Part of a small language model's weights.
Size: 3 heads of 32 (1 for keys and values), MLP 256 SwiGLU.
Each number is 128 + 24 x the weight over the matrix's rms, rounded and kept within 0 to 255. Layers, rows and columns count from 0.

# layer 9 MLP up, 256x96, rms 0.104, rows 109-132, columns 0-95
[[133  71 119 119 163 138 135 142 126 107 125 120 131 109 141 172 139 141 120 116  97 154 126 121 134 113  71 134 120 100 180 133 136 125 120 102 117 150 130 114 121 142 141 131  83 162 129 129 184 109  92 145 105 140 123 112 147  96 163  94 130 119 154 131 108 118 165 130 174 130 116 107 117 109 103  91 165 119 148 160  98  95 103 106 136 158  90  94 106 128  82 132 143 140 123 127]
 [166 104 150 125 124 119 128 114 142 123 115 159 130 109 111 117 140  84  80 144 114 118 125  54 114  91 114 139 141 129 134 105 133 146 147 112 155 119 157  95 126 123 122 137 106 121 164 129 118 121 116 118 140  85 100  78 143 124 135 137 155 159 139 143 146 154 154 136 158 158 142 134 147 136 135 127 136 113  73 116 165 141 129 118 136 108  92 162 123 121 120 127  90 171 139 160]
 [154 117 136 144  73 131 157 132 107 105 141 156 149 159 120 112 110 144  85 128 111 156 123 157 162  70 143 113  84 151 154 158 125 149 116 138 108 168  95 132 122 136 143 122 108 112 136 108 163 133 133 130 151 101 109 128 136 108 145 118 148 140 153 193 168 164 140 139 110 155 136 139 123 155 180 123 122 149 124 156 126 123 164 111 154 105  87 114 126 123 137 151 164 110  97 114]
 [101 126 167 134 127 150 136 158 144 163 182 125 123 144 100  99 110 131 149 135  91 131 113 121 129 157 157 155 164 124 148 147 132  61 129 135 148  93 153 179  88  90 143  91 123 116 123 103 122 101 111 128 116 148 106 123 120 133 140  93 155  88 122 117 134 118 129 127 184 134  95 101  87 134 150 141 128 129 143 124 138 137 112 112 167  99 138 131 111 116 122 151 142 115 109 128]
 [101 100 161 154 118 124 105 153 170 132 111 115 138 163  97 125 137 126 116 146 114 117 150 154 103 110 147 114 117 140 129 157 163 121 152 130 140 152 176 124 153 130 130 152 111 103 129 137 134 122 159  97 128 120 132 136 164 123 127 179 171 156 155 134 141 129 111  74 119 185 116 113 119 159 122 143 122 133 138 108 143 119 156 106 189 108  92 148 128 158  72  95  85 129  78 131]
 [170 112 133 129 169 108 132 108 104 142 116 142 135 125 135 109 111 107 146  93 118  98 150  99 120 157  91 131 118 145 114 115 124 132 131  97 122 144 134 121 124 125 120  71 160 162  88 119 110  91 165 109 125 114 146 139 120 127 120 114  85 157 161 120 130 162 131 126 119 147 133 116 107 122  90 128 100 120 152 115  91 115 125 131  80 133 140  96  80 173 135 166 142 147  88 153]
 [127 159 107 123 149 112 130 133 154 134 145 151 116 158 137 145 151  80 123 158 141 106 123  87 129 139 113 130  98 123 130 132 126 152  87 114  80 117  97 200  78 132 130 153 144 169 100 159 112 120 139 141 116 155  94  87 158 116  87 139 152 129 155 127 131 152 137 137 118 120 145 115 159  98 166 119  85 132 104  65 112 180 145 140 147  75 117 125 137 133 101 148 157 111  91 144]
 [121  84 174 131  95 128 123 136 130 126 111 157 116 123 167 115 146 123 117  97 128 108 126 161  93 124 140 126 141 133 145 125 113 123 116  84 125 124 126 107 100 129 190 121  83 156  88 178 123 144 154 156 118 141 129 156 134 145 160 162 132 146 122  91 101 107  96  94 131 148 135 163 175  97 126 161  89 108 121 131 103 157 153 150 147 111 100 135 125 138  80 101  64 102 161 137]
 [116  93 146 131 130 131  99 106 148 139 136 116 134 154 142 116 145 148 165  83 106  86 142 185  74 153 129 149 119 163 110 153 107 111 142 115  95 157 125 142 155  95 139 151 168 119 107 123 166 104 137 114 159  73 124 144 158 166  94 186 150 110 140 152 148 120 154 106 162 116 130 137 137 130 150 142 118 120 120 124 173 128 142 128 197 137 115  98 127 141 181 114 110 116 118 101]
 [151 154 148 124 122 119 128 122  98 126  97 134 117 110 151 131  76 169 178 101 145 139 150 123 114 117 128 143 133  95 106 115  81 111  98 144 121 105 126 108  82 169 169 151 155 172 111  94 128 148 127 108 114 106 159 128 142 121  97 103 105 121 172 103 103 112 176  67 117 119 149 117 167  95  91 142  85 124 106 139 147 150 152 132 150  71 107 108 135 149 133 158 144 123 137 113]
 [ 84 109 149 166 139 148 114 146 109 103 115 162 137 159 145 111 129  78 154 100 125 139 107 112 142 140 121 120 119 107 145  94 129 111 122 137 115  65 139  90 128 152 160 119  93 129 106  94 140 141 144 115 138 115 150 106 136 150 171  92  86 141 169 123 115 139 109 131 138 109  91 145 147 118 109 143 124 147 141 111 174 157 120 170 137 132  95 106 161  91 144 156 152 137 135 113]
 [132 161 137 128 131 121 152 123 128 141  91 156  89 141  71 100 126 136 147 155 102 118 153 101 107  64 148  99 134 122 122 170 118 125 142 112 123 133 130 100 163 132 164 163 114 121 146 143 133 141 163 158 100 143  92 119 139 123 147 112 140 131 147 127 134  89 114 135 170 141 130 122 112 113 147 103 124 121 129 131 116 149 192 109  99 141 141 156 118 100 152  99 153 121 116 188]
 [156 125 149 141 114 173 113 158 127 124 104 146 125 110 131  99 117 163 148 120 114 159 120 152 114 145 157  95 135 134 110 123  96 138 149 121  96 119 127 125 164 121  94  96 123 170 145  84 146 144 102 176 120 112 105 100 133 137 107 122 150 100 126 170 117  83 157 142 117 140 137  98 146 212 157 128 106 126  95  94 107  96 127 160 134 112  64 160 125 142 117  93 122 114 126 108]
 [142 135 111 169 118 125 156 142 123 109 117 150 122  97 133 138 146 126 137 107 156 112 163 138 134 127 135 139 105 112 176 150 122 171 132 140 122 129 111 119 143 115 144 111 140 157 145 121 116 118 154  92  88 101 169 122 135 133 119  76 130 133 136 108 147 101 157 176 101  96 154 156 168 173 155 147 148 122 103 148 108  78 163 145 107 104 114 141  98 116  99 133  95 132 116 131]
 [182  88  97 138 120 103 116 146 128 131 127 100 107 137 120 140 123 136 133  97 134 154 172 104 114 107 103  99 101 135 121 145 151 126 144 123 130 147 121 124 109 174 144 125 133 122 121 125 126  97 102 136 123 110 167 151 161 146 113 135 148 129 166 114 131 156  90 123 140 131 127 132 163 151 145 127 156 151 113 130 155 152 140 113 108  98  90 124 134 122 124 115 177 110 116 130]
 [147 136 131 159  63 150  82 145 136 104 166 137 106 109 113 104 117 128 178 162 167 120 125 121 123 130 120 147 155 126 146 111  74 146 161 111 132 106 124 139 170 113 148 122 150 138 164 147 197 131 116 148 157 167 145 133 113 139 105 142 151 117 104 168 131 141  95  88 115 152 140 150 103 117 143 157 145 133 149 104 165 146 108 107 134 167  79 122 127 141 137 143  83 155 134 138]
 [131 130 137 115 149 158 128 158 141 138 170 130  84  92 175  99 126 152 117 131 117  98 140 152 149 139 119 133 176 131  99 127 156 179 105 120 136 148  93 121 126  94 139  89 160 102 111 130 143 121 120 126 164 105 141 181 154  91 128 168 145 153  93 173 148 125 164 124 116  98 123 118 100 148 115  97 152 141 138 100 132 124 148 139 142 129 121  93 128 143 101 142 103 112 118 129]
 [180 108 107 144 137 135 146 182 112 101 135 133  96 100 154 112 143 141  95 166 122  99 118 125 106 149 175 164 140 163 100 105 123 171 132 113 159 150 111 184 137  97 132 120 138 106 154  84 147 153 121 122 214 149 153 143 151 127 113 162 150 103 114 162 122 148 139  96 128 108 144  71 114 126  51 141  94  89  93 152  99 139 100 136 124 136 119  97 126  91 116 100 121 115 149 143]
 [122 113 111 141 128 124 123 144 103 104 156 144 134 133 143 139 120 111 151 137 137 115 142 135 122  97 134  98 103 121 128 133  90 135 128 135 170 127 136 161 109  94 126  95 159 148 138 145 110  89 112 142 107 137 106  98 166 140 125 158 140 134 165 153  99 145 119 146 111 125 135 150 103  83 134 141 156 128  49 133 142 184 152 146 114 146 106 105 109  99 136 156  88 151  97 125]
 [107 181 119 134 105 154 159 134 118  94 116 129 162 141 137 121  93 137 142 140 113 106  86 118 141 153 153 105  91 118 110 162 122 170 165 160 105 148 139 116 175 151 100 152 128 134 134 137 146 135 126 123 116 147 121 149  86 139 169 153  81 142 112 107 133 180 122 135  90 146 158 140  89  99 101 139 112  95 129 141 138 115 150 116  98 161 119 145 133 154 113 101 101 144 164 130]
 [103  93 154 100 132 125  83 136 171 145  97 113 150 104 153  91 161 147 112 120 116 114 143 143  93 117 132 117 140 150 128 126 145  98  87 136 131 137 129 104  88 105 150 108 132 146 155 110 119 172 113  92 151 134 146 131 121 174  82 146 136 140 168 103 157 119 153  91 174 122 112 190 140 129 146 149 100 116 114 152 139 133 143  79 114 153 150  98 132 138 134 155 107  99 116 101]
 [133 130 134 123 139 149 119 135 129 116 132 139  94 101 135 133 115 113 122 115 104 139 140  97 129 130 164 158 130 120 101 210 126 188 116  61 121 111 130 103 158 116  87 138 119 137 132 109 137 150 134 149 137 181 118 140 136 168 139 122 165 132 120 143 142 135 135 151 152  98 153 154 165 129  88 106 168 173  91 147 134 113 184 105  94 178 131 127 123 154 135 122 129 168 126 169]
 [150  95  89 130  92 131 117 102 134 116 128 135 150 113 134 152 120 183 157 125 102 144  98  89 135 177 133 131 123  90 146 123 120 110 113 145 121 114 142 114 114  96 127 108 125 140 103 119 170 101 111 164  93 139 173 151 120  93 112 157 119 122 144 116 117 110 132 147 139 132 135 102 142 138 109 108 139  80 165 132 119 118  89 173 125 155 110 137 111 129 126 121 123 124 111 162]
 [117 133 117 123  78 128 111  99 141 159 139 103 120 117 147 136 107 138 152 114 115 126 124 132 105 134  97 104 135 127 138 183 105 146 124 125 127 122 120 109 155 118 123 115 166  99 147 108 143 204 115 172 144 110 146 116 103 144 134 115 111 122 149 154 104 155 129 155 156  91 125  99 135 106 121 151  68 130 144 144  98 135 108 160 150 101 128  94 165 145 132 152 108 111 120 157]]
# layer 9 MLP down (transposed), 256x96, rms 0.102, rows 109-132, columns 0-95
[[152 154 104 148 151 108  93 118 150 117 147  79 138 171 164 139 137 123 123 137 152 150 167 137 110 152  91 144 103 119 118 135 115  78 102 116  87  88 110 101 126 154 138 127 177 138 149 128 149 103 126  95 146 124 129 120 123 144 145 117 141 128 174  92  98 154 107 155 159 120 154 130 115 135 132 104 126 111  84 131 124 145 151 112 170 132 134 133 136 130 118  99 136  60 152 123]
 [143 156 138 100  96  82 117 107 136 167 168 155 119 133 139 109 151 141 121 113 118 162 133 120 126 122 131 136 101 119 104 119 127 129 165 134 131 159 109 134 141 146 123 162 152 112 112 153 113 154 135 116 143 155 141 146  84 164 127  97 126 164 164 122 121  96  69 147 136 156 126 118 128 102 105  85  99  93 153  92 115 134 114 139 117 120 158  80 135 138 128 134 150  75 130 141]
 [ 98 101  98 118 161 126 123 103 134  31 126 141 115 117 127 163 140 129 180  88 148 142  89  90 122 175 131 112  66 112  95 153 138 106 116 138 163 123 119 128 110 142 107 114 100 123 130 118 162 120 151 143 118 144 146 132 119 128 146  85 124 132 111 152 133 175 148 142 127 155 126 129 153 145 112 137 119  89  97  85 182 132 130 119 132 119 132 131 144 127 131 154 140 103 143  96]
 [ 89 116 131 144 133 151 126 118 107  70  95 144 134 179 124 114 101 109 148 120 107  99 120 160 108 155 102 130 140  92 126  75 141 109 172 130 118  69 113 141 141 160 128 107  96 142 156 149 111 121 134 140 135 155  95 144 140 106 127 130 145 110 124 116  90  90 135 108  95  99 113  97 130  93 121 169 148 140 130  98 148 134 164 114 125 115 137  59 102  92 123 134 110 128 137 117]
 [124 124  92 121 166  93 126 122 101 162 150 125 115 138 135 165  82 142 131 107 136 129 101 131 130 137 108 133 149 135 120 112  62 124 100 130 149  93 106  88 139 137 151 122 174 100 149  78 118  90 138 128 144 101 214 119 153 154 159 153 125 117 130 113 123 109 110 133 123 141 126 164 127 138 139 143 129 105 132 168 173 154 116  93 128 145 103  98 117 137 132 117 146 174 151 154]
 [120 126 138  99 149 108  93 115 116 108 128 136 131 126 138 137 157 132 104 167 109  91 158 153 166 146  90 122 139 129 154  98  99 119 153 143 118 139 112 148 118 155 137 151 108  83 144 107 158 174 106 174 156 100 112 137 129 122 149 147 111  93 121 122 153 123 113 128 101  84 130 106 113 110 134 148 131 134 135 186 114 129 129 121 170 119  91  91 113 136 141 112 147 129 105  90]
 [140 113 118 103 143 104 150 112  95 123 129 135 128 106 133 132 130 141  86  84 114 143 105 135  84 108 124 141 152 161 108 154 146 123 130 100  78 150 146 115 107 144 166 149 132  85 128 164 167 128 178 127 109  99 143 121 124 136 134  84  86 150 130 106  65 116 113 155 112 107 138 136 118 106 102  57 116 103 128 170 102 131 169 164 120 127 131 144  88  96 121  94 123 115 152 131]
 [ 99 141  67 126 128 136 153 137 151 195 145 113 189 158 128  88  87 135 131 129 125 112 154 137 178 159 130 144 115 134 105  92 107  98 143 110 138 118 132 161 135  77  96 104 109 105 108 104  62 133 111 147 112 100 126  99 101 173 141 105 101 121 124 143 102 143 115 136 116 114 117 138  79 156 128  92 110 129 124 127 136 144 112 130 116  90 140  87  94 136 122 142 149 107 141 138]
 [ 95 115  87 132 139 133  87 121 118 146 140  94 178 162 141 186 144 129 168 120 103 167 170 122 106  83 124 212 133 132 152 119 122 114 159 159  71 137 155 142 114 117 150 134 166 113 131 135 136 114 132 104 145 137 152 119 144 124 114  87 101 147  95 105 123  97 167 136 110 127 162 153 118 123 144 124 109 138 141 125 138 125  92  91 126 170 100 124  99 141 123  81  98 147 124 151]
 [148 131 160 133 109 118 100 113  82 120  95 161 104 127 134 162 126 121  87 134 155 127 124 119 103 193 140 153 119 155 122 100 177 110 130 138 173 114 110  94 117 160 125 133 128 162 149 136 150 175 157 114 166 151  77 131 136 149  90 120 128 135  82 102  96 100 124  58 134 146 120  99  93 124 129  90  96 127 112 133 121  76 131 132 113 133 122  98 120  79 115 143 106 148 127  99]
 [118 144 188 151 151 119 125  71 141  53 180 180 180 124 125 148 129  93 115 152 129 132 139 129 136 152 159 130 137 148 127 151 157 123 143 130 145 148 103 108 123 140 146 139 109 101 165 139 124 113 150 161 132 113 128 146 120 123 118 172 154 151 105 161 120 131  99 149 113 118 113 153 128 112 126 170 162 147 123 135 136 127 115 143 124 112 146 106 147 146 114 115 131  96 140 133]
 [128 159 194 102 135  96 124 100 123 123  87 165 162 117  80 122 155 161 126 139  98 108 152 102 126 121 107 126 140  92 129 145 111  94 132 115 156 137 120 155 134 152 159 122 144 106 140 175 164 133  90 133 161 138 101 117 135 102 112  99 160 122 117 148 108 124 124  88 130 110 107 118 133 139 100 127  96 151 115 131 100 119 135 123 134 131 118  37 119 155 128 127 133 127 147 158]
 [156 120 140 127 147 154 158 145 147 144 144 149 115 124 120 173 122 130 122 121 102 179 127 146 121 113 153 106 146 143  97 103 111 138 129 145 144 135 109 176 157 105 100 127 150 152 143 128 165 157  99 164 130 147  82 119 128 128 105 105 105 102 140 123 187  85 161 177 159 123 131 105 139 141 139  94 108  89 107 119 111  70 123 134 103 136 131 163 154 106 107 117 163 125  88 127]
 [105 143  92  89 126 122 165 117 153 146 144  84 118 150  91 156 130 117 162 111 129 178 141 135 141 148 134 166 121 135 127 127 163 122 106 102 127 168 135 123 125 131 106 138 129 154 124 145 149 174 154 121 142 139  88 133 139 140 131 107 136 145 130 169 166 148 109  82 130 168 142 185 116 122 118 111 108 133 158 144 151 139 104 128 124 147 171  98 132 109 111  89 106 141 120 121]
 [154 123 136 121 118 129 145 118 131  89 139  99 162 138 124 124 103 111 116  99 157 120 124 106 131  94 109 134 133 178 127 132 141 131 120 134 117 124 141 113 151 146 101 130 161 103 141 114 154 108 103 142 114 140 163 140 149 113  92 129 131 124 161 162 146 149 123 134 125 131 130 108 178 128 165 117 194 175  99 150 133 118 149 140 124 152 119 138 128 137 130 146  83 140 152 110]
 [150 128 175 127 124  91 112 139 108 137 102 127 142 154 167 155 112  99 125 130 163 102 123 163 110  98 179 154 124 131 137 136 142 111 158 143 148 119  97 138 170 142 124 132 152 128 134 130 138 127 118 172 137 156 143 102 138 125 148 117 151 144 129 129  99 150  93 153 133 197  91  89  79 121 143 126 156 136 103 136 136  94 175 137 164 116 115 113 148 150 151 132 120 165 104 176]
 [148 120 131 145 139 132 146 127 105  94 115 123 143 146 139 156  71 110 123 120 144 138 153 140 153 136 106  96 139 139 166 120 146 114 158 121 124  84  82 121 102 141  81 129 129 125  85  86 108  99  87 135  98 114 124  66  97 133 106 152 162 129  97  72 147 109 100  94 121 152  95 143 121 109 106 135 114 112 158 126 110 145 144 125 122  78 110 101 142 140 149 144 152 130 138 128]
 [121 115 104 167 139 136 178  89 133  60 147 138 172  90 103 154 157 134 164 150 134 192 126 126 126 102 132 120 106 159  93  98 145 131 155 122 133 108 131 105 115 111 180 128 148 114 127 110 117 151 186  81 154 146  99 144 153  90 153 113 125 139 122 115 203 107 123 124 119 118 110 141 128 139 122  79 122 128 132 122 114  97 130 114 129  90 111 120 131  64 103 129 167  84 174 130]
 [110 130  96 102 143 124 130 137 163 173 170 120 115 164  90 129 184 138 163 135 137 158 119 150 133 131 122 107 111  92 105 130 167 152 125 107  98 107 120 155 136 191 154 119 157 123  97 146 158 123 132 115 178  97 112 143 117 136 128 133 126 155 154 133 197 137 158 115  98 126 145 128 149 116 149 111 134 147 137 117 140 138 106 147 121 117 134 133 128 130 108 108 141 110 138  97]
 [108 124 159 111 126 103 101 113 102 126 144 156 140 151 160 125 129 144 134 107 158 124 100 123 108 174 135 104 155 147 173 123 131 126 150 122 147 125 124 145 117 139 162  95 133 136  88 123 182 150 122 114 110 116 113 139 128 134 139 113 125 137 114  97  66 138 124 143 125 148 104 151  63 126 155 126 116 153 155 126 141 130 123 103 163  86  97 101 130  99  73  98 126 111 125 113]
 [150 117 128 106 120 170 129 115 133  93 124 128 137 140 168 142 123 118 150 128  76 198 114 183 152 146 149 122 129 144 125  96 152 129 127 175 118  75 156 124 105 111 100 119 135 170 103 119 115 174 108 145 121 124  92 136 140 140  69  94  97 118 148 136 130 120 164 123 140  95 137 130 156 123 156 129 131 118 153 112 148 112 108 143 125 123 107 153 120 151  99  79 145  99 178 156]
 [179 101 156 154 138 174 157 119 147 161 170 144 129 145 145 133 126  97 115 129 125 138 131 132 101 119 179 134 145 136  77 118 123 134 116 152 104 130 147 109 158 123 131 137 123 130 143 185 107  88 108 141  65 136 131 150 115 120 137 160  80 134 154 104 129  85 118 147 112 127  99 158 158 107 147 161 139 121 113  94  97 100 114 146 123 186 194 165 148 142 108 170 135 136  93 126]
 [115 125 118 180 144 154 114  78  91 164 129  91 142 110 116 150 135 126 147 105 179 118 108 108 103 185 140 127 125 102 139 133 150 128 130 108 134 142 122 130 107  90 116 120 133 149 142 159 142 128 124 139 100 130 121 102 126 171  97 121 125 129 148 120  94 125 143 157 120 126 123 112 122 100 122 163 146  77 121 128 133 157 111 122 127 107 132 132 136  98 107 102 114 136 157 119]
 [117 134 148 134 124 148 151 133 155 143 114  74  97 115 104 118 100 169 132  93  98 128  90 149 118  84 148 125  97 130 124 167 128 137 125 126  96 168 141 143 139 127 150 101 116 130 154 138 132 163 133 118 160 122 156 143 164  82 108 135 128 118 143 155 162 158  89 118 145 134 116 119 104 136 112 139 137 184 131 122  95 149 142 113 124 157 120 184 143 142 146 138 135 121  92 141]]
# layer 9 MLP gate, 256x96, rms 0.116, rows 110-133, columns 0-95
[[129 102 125 131 121 147  96  98 131 144 120 128  80 126 152 108 177  87 128 121 111 115 108  99 128 181 118 175 146 143 130 155 114 149 120 166 100 159 146 136 137 117  88 111 167 148 140 141 151 140 144 110 152 100 145 125 134 154 149 104 152 129 117 122 179 132 122 144 109 169 127 123 144 130 154 164 134 136  85 112 176 114 151 154  88 141 151 138 138 107 150 129 112 156 144 102]
 [146  81 138 135 101 108 107 147 136 136 139  96  97 123 144 130 170 122  96  95 143 112  92 108  97 168 148 133 101 126  87 139 184 109 126 133 134 106 146 131 112 148 132 134 129 143 106  95 113 130 128  92 111 137 145 158 137 134 147 170 135 157 123 104 122 147 123 128 151 127 135  96  94 138  99 126 139  85 151 110 132 140 135 130 143 153 102 177 107 178 122  82 109 181 170 140]
 [136 120 131 138 123 157 150 155 145 116 195  73  94 137 141  79 129 123 149 127 135 132 117 109 144 137 136 141 103 161 158 120 111 116 106 132 119 123 141 135 111 105 135  93 168  81 118 121 146  97  88 100 100 154 146 131 122 159 127  94 137 119 133 132 133 140 127 165 179 166 110 106  84 161 147 145 124 142 130 122 150 120 118 126 147 130 115 151 142 113 152 137 130 114 139 119]
 [150 126 161 147 155 130 158 131 147 110 110 127 141 225  68 134 122 137 147 114 117  95 108 116 134 141 204 143  86 144 153 148 180 113 124 107 117 167 109 149 123 122 103 141 152 133  83 118 135  80 117 147  58 166 121 119 120 164 116  74  95 103 167 107 136 138 139 139 127 141 113 146 107 127 136 136  88 111  64 129  92 130 155 153 143 124  73 149 134 180 115 148 155 126 173 134]
 [116  98 123 115 132  91 107 114 135 133 155 134 112 142 152 140 145 163 186 132 142 152 177 112 109 149 142 152 130 142 106 114 133 110 121 124 145 127 128  78 127 121 144 116 121  94 118 114 142 181 127 140 114 115 139  96  93 136 137 123  96 134 167 108 159 126 166 138 137  99 128 116 136 157 108 140 154  86 140 125 127 182 115 152 145 124 170  84 104 159 100  86  87 160 136  93]
 [140 139 145 130  88 138 107 135 157 108 134  85  87 114 103 127 158 116 105 114 141 130 111 163 143 127  84 127 154 140 105 124 142 133 112 109 111 156 127 129 143 124 125 123 207 160 103 111 167 153 153 168 136 121 129 114 152 157  79 123 169 110 172 158 145 134 125  87  90 108 136  97 116 123 172 173 118 150 139 111 149 122 173 127 165 140 114 138 135 131 111 100 133 159 121 166]
 [145  90 138 113 108 147  83 135 131 147 112 123  63  94 171  95 120 107 130 108 145 173 117 106 126 146 149 119 108 110 110  76 123 115  81 150 142 115 107 145 123 157 124 118 131 135 148 118 162 145 126 118 134 129 146 143  75 128 106 135  74 144 128  84 113 129 121 141 144 136  70  88 132 153 133 136 110 154 138 171  85 198  95 141 135 131  95 115 136 161 141  90 116 102 141 104]
 [118 156 131 122 144 130 107 161 179  95 146 132  87 106 109 102 155 121 121 148 168 128 100 156 125 123 164 144 129 120 154 100 142 122 139 105 128 167 118 158 137 161 128 154 121 120  98 128 142  99 120 133 148 138 177 118 180 139 128 147 117 134 130 133 153 107 132 116 142 156 140 158 165 177  81 129 165 135 184  90 118 111 100 184 128 111 144 137 216 105 136  87 122 145 112 122]
 [109 121 126 122 146 100 132 170 137  82 149  78 153 129 115 102 122 124 193  86 140 124 177 150 130 119 138 137 138 126 140 157 113 145 123 190  77 128  76 126  76 118 143 135 112  68  83 103 120 133 127 121 143  80 132 125 105 154 134 142 122 105 187 154 127 144 150 104 125 128 174 120 154 118 120 160 141 110 157 109 142 175 118 164 178 115  97 130  99 148 160 102 102 150 122 115]
 [141 102 124 114 116 118 107 144 121 117 118  80 137 135 161 114 108  79 131 123 113 100 123 137 159 178 138 166 104 125 169 114 137 146 130 167 131  94 112 149 168 107 117 130 125 135 138 147 150 162 153 130 139  93 147 162 135 157 105 125 121 115 124 138 103 106 137 158  85 180 138 134 108 143 115 116 137 134 124  84 108 131 104 141 129 152 106 126 169 119 153 138 147 129 115 156]
 [120 163 147 113 112 115 165 110 109 101 152 140 107 136 154 127 149 131 132 145 130 127 131 133 149 104 153 113 115 138  74 101 125 174 106 175 120 142 106 128 167 138  95 123 149 151 125 147 100 124 123 128 118 136 129 129 128 164 157 103 144 140 164 172 193 137 149 191 123 111 151 107 128 126 137  98 126 151 111 122 122 145 140 151 132 114 128 160 163  89 162  94 145 133 109 153]
 [121 156  95  90 118 165 145 124 136  89 137 125 133  92  79 119 116 158 152 117 161 115 143 136 162 116 111 147 134 134 129 125 127 130  98 134 137 136 110 147 111 136 154 119 129 126  99 165 119 116 126 136 138 108 157 100 127 132 182  69 114  99 181 118 124 198 132 145 117  97 125 158 138 152  95 136 116 150 122 114 126 131  91 161  75 136 126 140 160 113 151 132 140 116 151 110]
 [143 116 154 115 166 151 139 125 180 107 139 122  69 128 112 117 121 117 108 134 146 121 125 112 118 153  83 143 127 131 132 131 206 134 119 149 160 125 164 129 145 129 150  96 124 174 101 177 147 105 153 138 131 132 114 119  98  98 138 142 116 115 134 152 117 177 134 105 110 135 161 162 140 119 110 161 147 123  69 103 122 148 102 150 164 141 112 168 100 126 136 134 124 120 164 111]
 [ 97 137 123 102 127 133 171  96 163 107 115 128 116 133 158 135 108 160 138 139 149 104 121 104 155 124 112 150 169 124 135 151  83 136 100 142 115 135  97 171 103 112  82 133 119  94 114 112 177 194 100 150 126 126 128 130 146 131 106 133  87 141 143 159 146 146 169 138  96 125 136 134 136 131 174 162 166 157 119 128 118  80 134 151 154 161 118 170 155 169 157 142  67 142  96 120]
 [156  99  82 118 132  95  99 157  94 142 146 101  70 131 136 140 149 132 166 133 128 154  96 132 121 143  83 141 103  85 109 126 143 120  71 146 161  94 136 134 148 129 122 121 139 110 124 147  96 101 135 129 140 146 152 142 123 148 146 115 108  87 153 126 162 145 132 154  98 148  88 115  72 125 150 156 143 123 128 127 107 102 175 138 137 147 155 134 136 159 171 113 124 135 128 128]
 [ 85 139 138 162 147 161  96 185 142 122 149 133 163  94 132 136 109 117 145 112 148 149 139 101 150 105 139 133 163 121  59 108 127 100 100 124 103 110 107 106 151 120 119 112 170 140 117 153  89 149 107 150 123 138 145 135 108 137 136 111 171 132  98 114 142 108 120 135 131 114 140 160 101 124 114 175 125 116 174 145 114 147 162 120 110 122 125 113 192 143 141 139 117 150 104 140]
 [148 107 150 119 158 148 197 128 162 121 168 128 176 117 122 146 141 135 132  89 101 113 133 138 142  90 145 104 109 123 145 105 178 153 128 125 130 103 124 137 145 151  93 179 124 155  94 112 143 141 109 122 105 100 148 144 130 136 116 104 142 136 161 105 174 161 116 154 149 163 142 162 160 114  99 130 194 143 152 132 187 169 140 137 109  97  92 133 117 118 153  92 149 178 126 142]
 [105 153 119 127 125 185 134 158 162 122 148 140 106 109 172 152 128 132 124 119  94 150 127 116 149 163 135 133 121 117 119 126 129 166 117 154  93 116 142 149 106 141 144 118 149 166 136 114  98 133  88  93  96 109 148 155 130 143  77 147 124 127 163  92 171 128 142 143 104 112 178 166 130  98 111 145 150 153 128 151 169 120  92 146 137 140 146 156 129 156 109 118 114 128  97  91]
 [ 95 130 131 151 112  88 117 110 119 132 182 147 143 154 123 122 110 165 139 103 124  92 104 171 115 138 108  78 131 100 130 112 114 128 117 144 126 142 137 152 117 123 102 143 143 148 118 140 103 157 115 143 100 121 105  94 109 140 142 141  96 135 175 115 130 152 141 137 112 159 122  99  82 101 167 140 137 126 120 120 140 139  84 113 129 151 123 107 116 141 125 103 110  98 116 154]
 [122  99  43 120 135 120 139 114 170 108 153 139 102 151 122  72 132  99 122 111 107 111  92 119 157 134 136 107 149 118 101  75 118 141 180 101  88 144 130  98 148 173 146  98 141 108 161 128 147 126 180 115 165 118 134 159 141 156 125 138 155 137 159 148 167 120 119 132 131 138 177 173 161 133 126 116 168 112 117 108 160 143 112 119 152 116 106 133 121 141 116 129 118 145 153 138]
 [124  81 113 125 130 116 136 157 186 121 109 148 116  93  83 165 136 168 113 129 107 135 125 168  79 127  98 112 139 139 143 166 148 155 143  98 110 150  87 149 110 195 101 128  94 134 141 139 149 138 128 136 137 161 134 135 139 147 134 153 137 105 148 150 182 157 160 123 110 149 163 155 135 147 108 172 138 133 125 153 137 117 140 152 140 147  82 152 109 122  86  85  60  90  95 120]
 [100 113 126 117 144 157 134  94 143 124 128  81 144 114 154 129 126  91 141 115 145 141 142 135 117  85 137 113 129 137 101 145  92 107 136 147 115 122  95 137 100 114 113 129 141 153 110 132 122 129  87 120 138 142 143 140 121 157 141 134 104 136 126 139 123 160  94 136 126 112 118 116 107 115 118 141 111 121 118 166 148 119 105 127 130 123  79 115 184  89 166 119 112 133 108 146]
 [125 132  85 157 164 158 103 166 133 131 154 140 137  85 120 105 173 108 116 142 142 141 108 172 161 124 105  95 103 102 137 102 113 114 165 111 154 121 137 115  88 159 143 110 128 184 151 141 150 103 122  85 157 161 141 137 145 160 112 124 137 131 123 161 163 150 157 116 133 128  98 130 155 141 111 109 158 109 109 121 150 123 117 137 156 125 121 134 158 107 133 107 117 107 108 108]
 [170  99 129 127 150 145 161 154 146 125 115 118  85 140 147 169 134 146 105 131  81 122 111 101 129 146 130 146 133 140 143 113 166 107 129 119 165 176 109 112  97 169 149 153 141 152 113 153 113 147 110 139 129 144 103 165 113 186 110 102  92 154 169 147 134 142 160 120 114 181 156 151 106 178 123 119 140 147 125  94 124 103 114 122 147 102 136 138 128 220 111 100  96 132  93  76]]